Weights of a small GPT-style language model, trained from scratch on English Wikipedia: no biases in attention or MLP.
Each number is 128 + 24 x the weight over the matrix's rms, rounded and kept within 0 to 255. Layers, rows and columns count from 0. Numbers have three digits each.

# gate: layer 3 MLP gate, 1024x256, rms 0.165, rows 31-97, columns 128-191
# up: layer 3 MLP up, 1024x256, rms 0.158, rows 31-97, columns 128-191
# down: layer 3 MLP down (transposed), 1024x256, rms 0.216, rows 31-96, columns 128-191
gate31:145075092166094114104207164128167173118075206154135121099151104115142167149150126152128138122114084118163106119115146134158112119077159134107100139199130146084125135094099126176159127134128105
up31:128179159129109137131136133087141132092128137082168147150106139150109106108098107149102080142079149117149137164104142122123118095123107147128123142131158116138150105107120131109113117147097115
down31:142167154144198105160174084097150131128102163125128128111144112111142101144100180137091116095100078146125107154158089141108138099076130114092145159130143142169137109109150159123097150142114133
gate32:171122146113115157123115185142126148173182160131123073126119083117119121097136122137134150120116111135103125154165135142135130114126145141125144139163158099109151173163134125125161163101138098
up32:159121161125174126125114105138112084121101118073147124127104190134121099144132125150179131131134145113118116181142118148145158135090157129124134125103101141141140123098128124124147099064122163
down32:121093122159107126115115128182150116132104128090108156152094135152149143108127144128130130073138107089106075175100160099119169106109134149118142113102148142134116155067143144128102120104122149
gate33:124150130139112124171134192158167133135124145123121104128103108092151114133118131122124099137139122135138090080130123104140108114112123133161123130154075095121126126176153100106135153102162116
up33:160137118125100134112099139112091121123118097118130136145112147116121130153159125066140115117092109095170115147095114104120146093155120081127130120124094139132180138133121122128114127104140127
down33:127082137069154142149141103153145122084137163140120083146141053107140144104116112115102120110133098183107121130172084128107156144101113131160120131150094147141118103123113170094142121133092116
gate34:146133123140137131170144108149152134131160130091162139078132139091117121099115111145121129147125110115114145114135121070108151115081072110110142124138119134118158139128079159078162153140148130
up34:182140103137135157166139156125161109134135101107133132152146116099088107149133113123096133133136117118116158174079160116127138098117117077134142107122120154112142143171105117097155136118168095
down34:154163116148100145173159175108144121107129141165125126120102119099092089140145137116134117204146136132128177165111139103111151146139130117135147093145108109132135122137110140116073152144129120
gate35:130105131103122120168118172137080168098138143164120147140165146101145160134100114140125115128091143117128146127132107092141103138102131190126180114143111134139139120136150102180107143096102127
up35:141134116132113123085108111132162113164107122131143146129094150150125119119176172124122122135145126149136141137133128158103108170100108133153096175125127115127124131094114134117115116126173117
down35:155134131137142111075154164123138124123143112145070130156089121181137147157081163089130107073147146109092128141133135168120149149131098160124140160134104092148103157148124144097147148140136117
gate36:112108128120119113173122133105106112124092124120147097118143156189137129133131130153152139148143161132100072131119111113111115120135129135118096150167137154121132160157105077139130148118148119
up36:112161133141146123137098115127113127135151153149112145117099124160139155154123162152099136128135134132121126104109127164127111119145136110074087141160123160144132096139086083171075094155112119
down36:107096095120098113148118092136168148111155135164121139096090123088161138148139138118147106195128099156106126137117155075113104156120115137131091151128147174141102149138122110119153093109123139
gate37:159106126092139100116146126148096115164123145115174092129149117151144145103117091131122125133143119146150142145146135161142097116146126147139171120112100103148119159122123122108111146133131092
up37:107108105142140129150136149129134101145140145057119113116127136138143111151089124078143138129131132129147160095141146111164092100123154129129102085154114075137107124103138169204118128114092173
down37:126119149168136126138142145122104046157111132073132111115162133136137135112105132126079089141119128148145147140092135129173160127130122114144140140133140135137127087136145104126177088192144090
gate38:150133135160127127109153133101145094101162131102075115147128164107126124110146087132099147135141129106123098135138123120121129126159125167153144111166153139142148087101090181105151131099131134
up38:142077124080143118153126138106135125123147119151187118092120127096123197172128109148135165109131139154143161085138099116158118092161107060119103102098123127118141109129147101122143151127128120
down38:092098107148149125140100159123132131142088119129141145108119139139135104152084123143098091084148154117157176130132127109157127146147179124120149137085120089107155149086129105124139132147134103
gate39:148148115161128130132143098117109128126126126115093125128119105104142148144167126137134131115122144147151082150099140157140083142125111143067140109103104141106138144136125102102139131110100111
up39:135119102147158111144126109117128084144124131098138094094134142142144131156123067122128142141133133168142141110143097160138148139133076157084156114123119133106134127133123132141103150122101127
down39:123097115103157134103148101140081154134147128140167161125123134146104134095132141142134158180151149161111119164130121126131123125157128102124145122094117103167155153136116170087139173143131114
gate40:128116115140135134134094118160134105117159145156107130146126115085174137096118180123159108128132116150093117110154077121129142149152151167145087129129159101128123144116124166156115118151109104
up40:126149152123124092100103137144131123150075083094126132087132133126191131123190168105132124135132141127155124141078125137087118147136160170188121118106131175145164109141121137087165146116104129
down40:148118124154182151153133116202119076168114134080108114115106158095115100102157159161078080106123121145133124131094112127087153181150163112148149127147110108095088161115111128157123135112128138
gate41:136069102092145123100144096099111128125154119144120144121139120156129151115098096133105121142137101131122114119149102161133094140140165129116137072124123147172141134150152156108127131123096111
up41:116153152126142075124100127083105081117108100181132122162091088136110124110161119147100116136142153122117134127177190112101114173130143112100103112138070088160116125131146134140078113118116159
down41:105083179119130123126119132133131151162137146141110099101146117138144110104151172145121092147084156102143154136153121151167124148083137114091079155144133117094112147129140130175099161146181151
gate42:118107113093181097149134151125139130103109131071123076031101143079118146142132164110130146145116083119131127118114178154093110107109155148122108122135105074107084179119097100136129145119135101
up42:123127164148069108131144141112112111137143132153100150180152127145167112132078091152122125111112133121125162083126116091133160152149110139140152132119109105145161110152141099137113124167140152
down42:093116115107084090116148174080113117129104145106116119119167097107095146172151137120134115082130098083153133082170123092101086145145097163080140103161089160111116149151133103110168146142152104
gate43:105120155113126078161100100148109120083076091118128137116134150151142140127117057129138146128103152129109100152118074153123117155096124116120153116092116130126130174158154101118099117141105112
up43:126100137135146068125128136163132101146141133094093158081137126169147085100116095123099098103116093118137124090142157113139159111159113132104167124157133137100101096098109172126115112111121145
down43:105121105093154116105123094130083104132109125114094120106152138149168089103118148118055173175114131119136108131182135140176115148085136148134164129110119158107156124123108138166153100141128160
gate44:117134168146098146150147139116140130126152139107142128157121098129099144143194139111155116112161113109124136118157128103114110176095151138143169105134132102140175106107132158120097154134151078
up44:107115166152135117129169145123157125159125095123134136136118147102070143155174119110122085124151124123129151110209109139128133165105157147114153104128139152137148102121174158151127163113142156
down44:102125145112139141187110175122120139116131108103134131159141122157109107151167111105112109152136097153124167136149137146120140127092125150156163093156093081152091114147164141101136094140166103
gate45:147125140141121166166109137148145137159164156122152135118070112137102148101144136110159178126126157127107145131099116138148074118096140108117086127102041124100125143120159105136129133118153127
up45:128133120087137118142064139133112072145117115138151116169111145123095125131187131128143141125141132112145132146108128135123099108126155113143130111092098141150104105147152121129136142111146129
down45:145073135080148124100163112148116171107093125114104107152119165134107112146132151105165072127113092127143175102104092138076094080101130099103082118142115180136105120121125145123100153088092098
gate46:132122138148128120121169130106144123122133168115152119138162144115150123144096135121151130114128109093133138129129113138143155124130115127142126137165137137137148154120143100159120165149153127
up46:102119166117116134116129105136127121145141151142105133098152148121130167111097128134122148141114127157140125098123097134120128099153125144149116162117131153118183104156156143144122114079152117
down46:133130120124105105126143141130204108107091107139149144133161155110096132129123132134088109145125096142130104140128157135138126153125086107136116111125134114123110150079192086186124113120143131
gate47:144103134130115138131115136153176140091113125087121203146088168160112140117060126138164161128131146122134132146103129101150138137152105133149088100137154143132148097110117110124134159091168108
up47:090108142136141114083121092157063127182053088182121109133146143141110096167150142093107124146118127128143117126108130152120141153139148126137136130127069126149142131133136125101123091120125107
down47:125129199120149158087117108159121111120096167081165157106104160148122122185131094103113123115126134103154153125185116143144106110121114086116091137107098144134095146100102074116140161114092098
gate48:160134137138101165117165146110129136132125090141123165132125106105132150126121127125125134133141114122126129155101114124153114127132126136158096130135154109093108135124141133112137144122126116
up48:123087134115135138097139147104124110131140123124100134105160109083127119160125148149149127137155121154163157136114091149119155118133141092116140140136148121135145133118114107122104118162131126
down48:146087120156106096118130140135110116147093120109093112156108126130110085156151125151136114097117152110147162086132154110132122134128125121117163139102111118115096096155132106132133123142149136
gate49:137176127121114131113081126090107129115109146132128123083139151103121132146136150118130134114160131085150106079119124067099100140173120143167154083150102110127109121101085109128094131113109095
up49:130105139096147086128124138148110157170125124108075140161081131204100114153139114098198131112144154115148141111156158138151138119170138131155084088123134134152129071108111127106109137117153141
down49:118153146111088067123106133109095152124124141135122127121096118148126127121128144135155109201138158135141136123137136137133220136161167108132112067164108113141078103139131136105089167100112105
gate50:071153082115134108157183080140170103100091107148102102123162109141106137091104088123137152129102132169143133186187104131099111118100169171148163097132163061144124118190163123163136133142112105
up50:135094116150113134147090142036088147185109107102111162156095115147078170144156096148092121130106163122156114120114140120162142122118078132141146138153092119116116113118118147146085081141159154
down50:131073147115124120159191130117127124190117101121155154135104165102106145151140079136122173044156127097172082071117150141075170122087128188121145125129107144125102053120126133105141074122114116
gate51:112134113087159098128153156172130167155097110190196147126167136128078123165136116154139157142110148128096091137094116123092174093116104152109152113140121113159118112103145114119143111114129135
up51:167131153170103149149125122109103130154139113105129129168095149147157155118135158128171115128131135115156159131130112129159110151137127143128122172163135140131124087129181139131117157149175122
down51:080164132109102148119089135121107161115132129121090130178149182136154149118139107122103129079137151087121141128124142113138142144099137086106121116156136141116105119164107143113123150125120147
gate52:076138116135124127114133135138139122099128171147135117120101146141120162139104127123128124132097173108109160148102173120083108145150096095113141147123136166133164121100072157103125076164108128
up52:138147179126131151156106121125075134106128124139090110127123078153164104126106142119091080128143142135117135135099143141085102156120088126137123116080137090149101099100104131159104127142123116
down52:070164141142141120165082121104146132173149121118113140132151077125140075139092123139097118144162164143143075126114152148141124150087094122150101086084131071141066134123143115152102164151115154
gate53:174125125159132131119117130120121160162170173113135166103163101120131099079139108109126133136097104123161094101099131171111130101130151146131129150161129130146127117134140134126101106094120100
up53:125130123140097116138103125121120116122105142148093121107125129144144133178115120132120146112145134149127147129081096166106141124166151125082112115156105131162158130137090131124127106143128106
down53:124174143130148130143134101168100122125118126128104117145149129154150122153145121077136187079141124140083124108138103179118095083144114121156122131149096108122134107137123085101136139156112100
gate54:117102126105094092135150138129156084189099086103169129118167119168145089075097141123080113114102107151098165120145152116174099100118172197124102114128137120095106153160077086117169125101116128
up54:059169112147141148148126118107154096117121160114123170107115108122137137119150148142097092132162175114092191121135097123135134127118141117081116140122137169142118101154105131132184135148126152
down54:085159128135092154153131105090136126120112151100133124175157130113135095135114098126133142065091112109133110177147111093084088084169072118139120107174108117156123076095085115109128096170101173
gate55:124116093117144112126142150132113123143143158115160138149120138168139128134105127164127127137107138114136129109146126156101131126128105112141145120160135118075127099114148142119133127150108123
up55:182104133125117171136113146102122145122163104145116114117124116089141149096108180132099130140142118132102105132126149124146162114104118140158154130102141176150105122140183118155153118147130176
down55:089144097113127108140088145089113100126115162164128142123150167152127147105137114100120124088159139115138122118118107127100141101168171133116111174129110101129123139088114150102150149145116136
gate56:138125113118136121091119145116112147134101125136121142091120190149134171162098118125111081124107120085159177151149144092114086151153151141064153156121109121178128082134133085116128121113138105
up56:123135125142164164128105136118146122148100129135153069128141111141152127187131122149113133121149141135081108137139152149146116154138079115126132154114147116112079143119132115124193138109144134
down56:195184177143161138149105116123132144110118133143125103133113104124126122104177136141091186158146101158134124088107151110126150136141113125178127118124114109105084128163081160133153111140132169
gate57:130122109141122105120128099154140150157118128128174143098142091119130129112131130095135136129092164092104143119128121116130154180117099112136139137123115148138129113127145178172132126101116183
up57:129153163135143133140108114167098071119131092134098129160142109137155175140119121133090101138061131138149144118091124158104096128137120123144096124123163112169191149125098158131146116127106080
down57:111179160170127135130135123144114083140116122158085188158120107123145091112132150074161111050116118159156125115118142171135122116114148150120098127133146138183169146125139088147150106182113100
gate58:120130120124128149156151102129132111116127155141164128142117142195144140123128120115146145125104094155154112127115121151140163112139138125144128122136136103133108130097123126106140154175121124
up58:174133104084106133150141122134120132099136153103136116116105193117155148166140160109129135131121103125124145140095128142132102156135122095109151143125124096117160114140138110130131150120156184
down58:168144135136104139070124159136127125117092124105144131131132106174138164108171146125130068132136120117119156122137154119145172137144176113145114115140124116143110131117187133183084135138078113
gate59:095119156112121110084094201159159109143099139106154101165146160123110106109120153099112166123134130103144167111145088153161136168098094103188116105141092139120138142135113135119106142119131146
up59:080121149154151087124134169116120159108105096106134090112139144141169111114122103116125157128109140113126115120116116139100150125139111110108115112144125117154145113096103121117142084158109100
down59:105107111125117137102133174107113112099112098104162133106151130108170108092114117121092161146142131141142109118105176111131163132138141097130104152082134106175161093154128094071112095164121132
gate60:090162124118087093118145129180132143112095135110125133076153127095137090131139186130156136134100131120134154104134161097102164164096122100145099161135110120134142104160125120119140128116117157
up60:128114101129113092111109145164121144120132134139144118102123136124126126160165091134155129095151095078106163122143157112132145135118146122132122116113093127154110115125147129147121102102097143
down60:116160147156125106082167160144068145089136172103123148151164107150163139171140114142140112137143103113150099102112157160087141135133118123152122127079099142148119166148129083107127109131132113
gate61:106144133121162143139199139148117103158108126117142136086137129080134131153119107135108127118148091144109146129114092124169160118141166098162115121103137132141151133155136141121096149149093158
up61:090119187089103137163165100150151093096130130130129117026121116158128114102135105134139094149174145165104133123180121136116156153160183134144118119110109098124147131111139124158168098118158144
down61:131134116137118119187114165126103135144110113107143126145112071110127113131098101107140145255127099123135158123169054144114129150161092155088133116128112132103190100112170139110102134134151127
gate62:098116151079171164101135129110115113142114092187084132149119160120166119134093120106100138125113169187166107115143181180101149114108139126162120149106192129121181126118183151161114099076129116
up62:138124159119095120184149140118136106085140173124144127124124155109152089165164140122111115121097148081144163119157113127100156105151126121080105170153112127129129120113106152176066147138123139
down62:138110127143105127154111143153154107111132157132157158135103081116145127157195102153083108092153144092136156092175112095102105104171092119071131088164061126146117098152085087184121152142194167
gate63:167160129121121128146162102122161093156136137135121131141121138112141147153129142164112109149112088119122152133137147168104142136126133131127151143104152100109128098095158169154151081107128110
up63:123111093157126097122152088138157105115151100165157144138099105160138112146133120124128120140118132097126125127162125147124155150121133081146135132131140117107115154118160126147125090112113135
down63:167092132125124150112125129135131134141163146116171150160113104116113130178091150129082125158146137123128090130116127107162138139113158125110168098119141146105134131130093132119116117122154140
gate64:131054150098134151175157160169168092127103109134136137128115132151109157127097110118135145159150146136141157096120106109181112141111104116107133150134178150124143112124078104093128100089151186
up64:122072135092173091118152149158175104143127155191124108114115138150154155123125125134115178107175161144139159117132120093127107150138125104136140107147173140142127152159112100128107091101145174
down64:145056148141140132146136155140105143163137099161129131126137139153151179183149081140167122190185126180164163117109151104186094151135107134191110068131135151105130163153083121122160120108109132
gate65:162151172076147136143102169115178146121120091132150141121118104128176127104160147142145143128115115085133136133104177129136119132155108103167092113131152153106130184098111139114131153132142122
up65:173170155092110127142119103098081057121164135109077131103112076118130143111145112117132082128157095094161137152122120124109102159133112145152158151065132167152113102134175153094142136135134164
down65:101163152169130097155126090101157100115144136156117093137131160162098132118118145174123098104126129124122113176140113127106196122147142160125142127098104134120166141160154090116151160113069097
gate66:154133126132134164096155150126121078142178140103100113106120095122117126162106131150116155135138081140095127126100120112137129138095195153126109136200191121158120129100124095141128131123146106
up66:168120131120083100137130188101157101098126152082131070146085128164150147148101129136132134141126098158085143153124124141125128106146098165126106091056093130196150087149077074120084164154082156
down66:161123146125115139132109086150161102112096108110137116144109165104155125139149090128161108225163161132144125136111153165137136126085125085088144143162136123108104112125094121127088134148166103
gate67:158156145160152176146111118149124094121123140095118136099126101121116097089102113147099132116096163114078183102137137124129174128131108150147120151120138167149138137184088066092171144087097095
up67:107061116141117130128164131079118137120157092106143153099144094138081139136113133137145178119127125102134167112109093150115127079134125105147136117138157120126126089105134118183107145112118154
down67:127180120096167138137140113131123152129133124123146153141139145111114115115117104118094139134171121140105105130122123151137118116120104131137113144159122174135116160125112138130155083123140165
gate68:128126130114154099123170123121122134144095124140100163124079120191112121136118106125146124123135107132109130120082063154138134143108146099101110117101165179125130120172112133135132138148182133
up68:137092113157082105118118167155105130147090101141121133146121108072116108128130145077118148133119136137144124147164097120099138189120175125126108129140096107088120133092153138143155100126162150
down68:156128096117130122130142141113148153132111090108087148117167145126109110138135172177112158142137143093150121126151127153164103104112131086135123121181134153104076154158134084076124120177170133
gate69:070137153126147127128151120143171148162138129113115122130127172149076158139066077112157149143120105138125137154110121086100160143084142111120106110126140104145147125106117116136090148116130128
up69:094121135095107125118132099160137166121119106146117126124110144153109163090091116088169102144148125088144134121135133073128126119089146132149155107118150124139166115152139149088129136118128124
down69:118152101124088134103128102134105168121142134149131130101129137140157156094136128126153093157125165146113137138119140155169129144128122105152172115092136117114103136134133145095136150139130080
gate70:081120128094146094184128164170108128089111112147113082143135112138136140145113098135183154142113144088166089150162098139128079135121136146132104136152159133111134129109155096123160172099100109
up70:149116122162176100119111106088182090110094103169137142120145139151094126147165145141137081147103148125104166141109097150108132135115122107153103155140127140142098124164146165134113117126125129
down70:135123120098105130160088076157086129135097143110092148152160147137117145196149113127121118042173132112121136113123143093110134120132097093153128136118072097117146117107134103071169148098129117
gate71:131094142133143097150148114128172147113165103098161116114127123099146117152128158125124110119075124146154133089135165109089137150130130121148147130128153114096106103131142116134147147168137086
up71:140110127088163117142135145110110138170147171166125104136094149150127174094107106147115112111125122098077145166137108108092100155137141135096118133134107150147136149130128144171127096137151122
down71:145154130065123110109127162163127125163154190148101143103139161140133127089089129139115110000148120137125131141158118120110094129114141129090086126112123120120138138167118118149126117123106113
gate72:170147091172102165144069133111141159125113076103123140138079135093123202135115121141116133116135126151145159101113140117105128103084105141104120087150114091118147121112148132109117092125137155
up72:165060142182066127111140104126162163140123099159065157109175169126143126137166101162175107124142153126127152149104140134107156117084130101104135075128130113115159169138134115132123121123144125
down72:176136099084176124124140140109117147117192123142179129152147121134099157127144124097130194165140130142156121177133137116070123117118167136136124160103138139056115120115127066153129150187107132
gate73:138136134135142117100124151155150123139133155123090125133141129093127097134161151121148110121061136140111122144128139095132110171156126109110098138121103150086155129170108152145134140104104118
up73:131129190137136066127114111145144113121112113134131147082123138155141087090154123146180112132101060152146146102164132128135102110112104079166091161121125128096132126142142097124142151115121078
down73:111161115146187118165106144118088168131092127135137108162143153103141111118136136097151156230100168098082169117158157118149096112140128132153096134095115115135096143114132138123140127125184157
gate74:106102132136131113130094175123123149150128153119178165139111117128126132134152104102133103114124109182117085115171128186118120116083142132090155124136108133146120080116100095139137145167151186
up74:182159110171117131138075122154086088169098158108108095113114135117101100115143128106118114120138114149072134112144154140141163113089153167134097161116123108082131093129102110081102111119130169
down74:109123164147116099119195178093162125132150141120119129181125145086104139124138173154127127078121131092137102146111115125116133115152125127191088137086125126110132148170152095134103088107115068
gate75:120138180109130120092119153143146101160108137127138135102169111188131154140112125100149160146112093163150144134125136125145112129149140105095127101125154150123133137100093154122093139120122176
up75:090133107124134103172130137134079130129104117154146113129142094106165141141148127113169120125142110158115109119166121155129146170107136120123162150104139123125117148125075122128113130150096121
down75:118112126128109152111118100131125128148158101126144113116135106079125111131152088101132109075129096164168143138128109139148133173081173139112097156090147119176130105104104141120119140146156084
gate76:108105067156138102152156124133101195130158112126080153107125117146112133115121097125135153117135115102167102127130178085123109119138137163174126152117116145106096091122125146141136117128129166
up76:110140138077090124113130151116157166082128172086105140112120141107089072158162129139085127126121160120109104123106084114126108139096129142141157093148134092163134123094131143178067151152119136
down76:101116137080131109124138127141120158104126116114102115136122117120098124131146138152094127167118098105117104115126144105125093156147147170145142123141119117184126095149147162165088108175126133
gate77:127119168132115150141100117146136082138153168095160119134117151087111137137109079158121150114162146115117121114145125120140131148137133113137131165129152138150106133154118113112118125136173137
up77:119128168141135129135093101128145130146144119108160121109128126147107126134110121105108141132141101097123150105169105147146093099099127108134111135101106141131111171152138152107208150101081120
down77:139117144134173163137134130182136115134151110108149103116121138128135133113147158152154128136141134116140120136110123134079157084138166162128096107184113154123106139095132142141154123115150105
gate78:091151146110122153113118139150118131126137125162098135133153137128109168160117146100135162132137116073081158136111112102110148188096097125125117155166121127122116150077102094115116139121137136
up78:123163159133120134141142118168140170124120157157127125140112165128105145128142117117138095126108154083139120123112106104079134137129145151092131117106135180106113139118140128116138137102116154
down78:120129143120167161120133176131136057141137140129111121128133125118132134157124119114139123114095083133093126149147106112125122130099137110134134170124150178185102155092118161121125128098144095
gate79:142069135094156139182113120121135140094132133109130140147111147157144185130131143175146147112093165127119100158170125127088122168095124125136155074115166115137130150164084146127140139156074125
up79:130130120119156133108095131080159102108136129094113107138165097180138150129095113121127154128105127153164141156104127138119138165094117146072138110105078114130142120148115115092125098138085137
down79:119129161164169131111126173160123082145155125131075113123181117084147156112127089097147135135136141134102064144098098130124109145148068138106159131119111128137110169117122177121174138104147134
gate80:118116126141133140172180118122114144149105127089134123138133173095156169130139144112113132115124144117106127113125119117161126139163148128071126104115059095110161139091105137115122124133135139
up80:108168108104135090106151098197120157136172141150081136104147097087116128145118081146173147121086183155136115099145177106123152121160082122146163148163136121137160154132123121163143067111133139
down80:122096112151126119113149103113153111150094115175078118128158191111104160128133141114118136120125109187132151117165138099086150093099139142114132158119160129143158143159156145139103116143139114
gate81:167128135146154166128152143141122105148113104110164126095119163107170140134106134119148132123148143128120158126146135163102120119088113103105141124139097115155084134161146118128118158139142133
up81:101122099114111150112125112108102063141152136120134160124111078120152124133155171139080172119105117154096144137150114117106158143143135124112139161147111131151147090134126160112088145138147166
down81:087133140110104082114113089135110145140150147121093114116089097144095125112157121130089119145130111161126100118129124158096178113157154096135126137156118147129164156095122157170130089116131131
gate82:149114101159098110123147116121103106113117101112126103131078157124123139165114118163132137122127101120119129122122130114114140149113150148118173077133147174139111117129076132117107107115119142
up82:149134124122153152140155130088152051097134137078171125113126142121116135110136108178118100132140123146110100146146145098114138158128152121110173117145167137088124132147078124147161119142154115
down82:114114121167135171121132094163153072112113100155166096125094128118112165123137126141126149131103168185128166128154123134142141111151100110132105164159141112150104145123089159133130127100161134
gate83:110122144115099137093102146118126120098145127122163154137105144122147114085123089159102137124162121094156153122123150146111103169123137126135116100069082148138159097114108150126145129120132120
up83:112156101117154133102105131128164082162174135130123131144123088121110153181117176124122169130158159120101139162110112131115110113123125154118116128107173151154124143125121109147141128095122118
down83:137125137153142151111177170144151146140126124105122090115139095120120158137102103114135124137142116108125147078115107137155126090141119173151079103113114140160174119109124125146101161110079152
gate84:105071153108098115152164104061133138125119116125124131067109126136109117113107127159107136128164161120131146128122164141158110133128122109162120139161118156110101113143133122114123097163126099
up84:083125136134098145087124126135112117082090142170130126094129153134110122133098130151143142135159137115125103136080125152102131125103145164121121129133139118121141123107122129128135113118099086
down84:128127181164106165167112086148074130122089128114133139146110111116137113134160130133112139132180112153109103130139139154145091114170116188143148149149145153131090144113109126094136122143128129
gate85:102098118134154132138091150157129131152158174121092122116102138129150094165076103161138139140115138154173172075124089125075113114114107100048129166082122156135111125115107173124117127176150088
up85:134153101057179172190125098113083138114130200110126120126147116112097137125151115114131114125103098127121159134122144135138121095117121134118078152160108120090119112130124140132088153098127124
down85:148143132125141111135058137137123132161120146156120148113117143115139111122136184108152118163101146128110111174116126083092126153078130152127140133096103132155119093102098132118129128111124169
gate86:096136146108119145128123166109151152112134160083124109125146166136136168114164127179127140146136116161104180094142132110149100152073130143129138163121103148127135130122160127169162112200120126
up86:145096167146132150131147130155106124134154093118092171117126146084124095177084085115080175148119104096128110149178160120147093062121113166121131119106145089095145168120113115109153181137148133
down86:127137166186135112091113151133148142087155113134102146143127119143144130116158119139156126062071086138140143194179150142140127114108105134147098140110146123170152124162169154146094158108195138
gate87:122105089147108096147172104108155106167139131127126148134122120119180112140168127109133104144150132113135130150140118141103154100128113135117149155136112151103150131118135093126113123110150106
up87:105130140071187150098144122128104148133152109096133113101146161122130131078088105118152113122121174157107140133082143110134161138156129102130127125129121120095105164115152127150150138152113133
down87:175101115165146170160130199088123147135119126166119129137089098125122097155119109115111160139116129125110127111116115123118118149118161165147130126113141131099096118135107117119137120164126160
gate88:125105129147126121101133145116150108144121154147142092117127119144173129168119136152114158125154086144117156127155119147085171156109144127097124190161093119124118160126142144100112145086170126
up88:100149130113086139118144156088133139079110119120126127136126101166118167129147107089154140138140124131134099157146141079096112147099113132109141126105170112122092167095098164124127166116139126
down88:149146156122118126084142091133115154083126162124111126105134141104131093100108140090117136075108124150139118090110152096109128140170109126119176113119131122140158128151135138138143163153147138
gate89:127117138137109113118114154141126087147131157133099076122123093138121132109098095146112136124142168092148141122132141123141133148124112145139134113131103134120160141126125155125131113113115139
up89:140117144118127123143124135127109152094111124111110154164129137097082126147143141138142123118098104080105093144099144076104101150112109114115179108131113109138116131120159119142136150108137165
down89:121137153149105118123134128099122120119149108113124096143139147138163125130124140104118138113147150114153140168119142116155127098104136105112151122148136095129121103143130141123169103129135152
gate90:105095125159151066112144099130146129113127127156110128162138115127119144139143111123147134132145087102147156142194133099051136130117172121126155070112149087139130095148128151175161130108169125
up90:124117127124148131139140061132142115088122152132164136150075113074111156114134142123108157121154102096108155175115114127056113118132099136161178109104175095140118133120081089147150174058156143
down90:147186109154103179145101092134121156117119133124153122164130081095108155097111146133119143224105160153119143200105116115096142121150094121153158149091151130137110097078115142076142151094139128
gate91:121117139125128081155082132128138123115071142164154149078141125097150169114107104143137100136148142078127146169159147140097123121092170115108140159137148059120095134118094157119126093123109087
up91:157123142159123115108129156112114142090149128115094090153136158141155078125123160104124147140120103133167100145116092126106181155180102079131123127152104191119112159100147108143157126134128127
down91:126146181144138096117172165152153157158123086094159118100173137121150094114137148119070191103118094153131129095104112138147117152116108180144127083130156154138178117125162075149149115134148108
gate92:134107093132116105150134156103157116144132149128097142132118109144141105114122145110120133135157124173166165116107109129106096096089130103137093094127130152126141094142157128104168098138156155
up92:126123136141107133155113108117136121131176145184122140120118091175098123142145098125141120129117111182145115148144130097135140113107141114126144145136115155111142114126157138121127105175122163
down92:158187127157128096124152132129119102150137111080161122128131134128104091076106166092124142130112154149149152095094118131099137147121111096163139114158173107137102123137128113102125133132150089
gate93:117128078123151141093138104129145166108098079126155129132131083123110128150116138102158117126153124119140118132105140111119103128157105132121162093130165128132170117165128126108129115123109132
up93:145105129122106157125157151122136106158124131141149167109132128169180178139074169160120135121155142120115117095124142138135095128141129120162156110109131124116137076173141108148142144156126155
down93:101133085162132112092101131173159126146165094109119123125169117155117109116099148136122120183125157150160131197141149129091151142117128094130141128084157107137122110114116108126107106089087100
gate94:141157106135079081169182159144107114133120155148102103123122114113164095136139170132128129120103090123085114153093118109096137176088133119162119159178103070139129123096071137165206175160168123
up94:107114124098077163146138108138125089111082141127144121084144128168125100123111112120122135133101125083123121137099084122110138139105099128083156125151146145112123155106114108159110108152129097
down94:175098096113130147096084135116150095132148128112135121134161107147152153094093129154102157177129163130150100158155082136077135116133120114105126163142156127114078150122118095184106145142146081
gate95:127137156137149093118136110079104136145155168130120092146106168183124179086173140133158142122093091139163122142181139130131133146151149121143138186148101186166159095152110131124092168112155118
up95:157103124170110115127100130108134070098106101118120103098123148101146130177151134127135133107153150136067145132130139129131135122075142107155119080106125098105152150129132115150124158172131166
down95:182141189192114102150124153125129133105129158123136144138188104130124118152101146155127103110171152157133141111136099168176121148099189160137150124102140128123090105069136162110169136099143144
gate96:152103132113132116147066129156129160130117124142098143093120110091126075105153125100126156114144149115125095127096127135109159107127110136123105122108130121117160151124138118142167135119108102
up96:109141139149169105127139122122136120102108154173105153125119171164166114107117152095129138103142125095136139131174162085121103126149166123092129139118140133128104165097119109125158114114125130
down96:133108130123106126109178143129138106111101168156113139103134137090127115085140129111127145102106149102129101113138130149127126129155139123122143054121077107040128122157112098124178119136123119
gate97:188085149163116152168104134122116076108153135145121143118105171153137158143159145096157151143123117120133127155110120120092124125063174133078162096157134129099104159131136119085116079137129127
up97:163106178121109149159099157078156108135098104121096125090128085148111124165147106135153154135116127081150100164105128133138164122149156171092160140122114137116149136117127094123109100117130115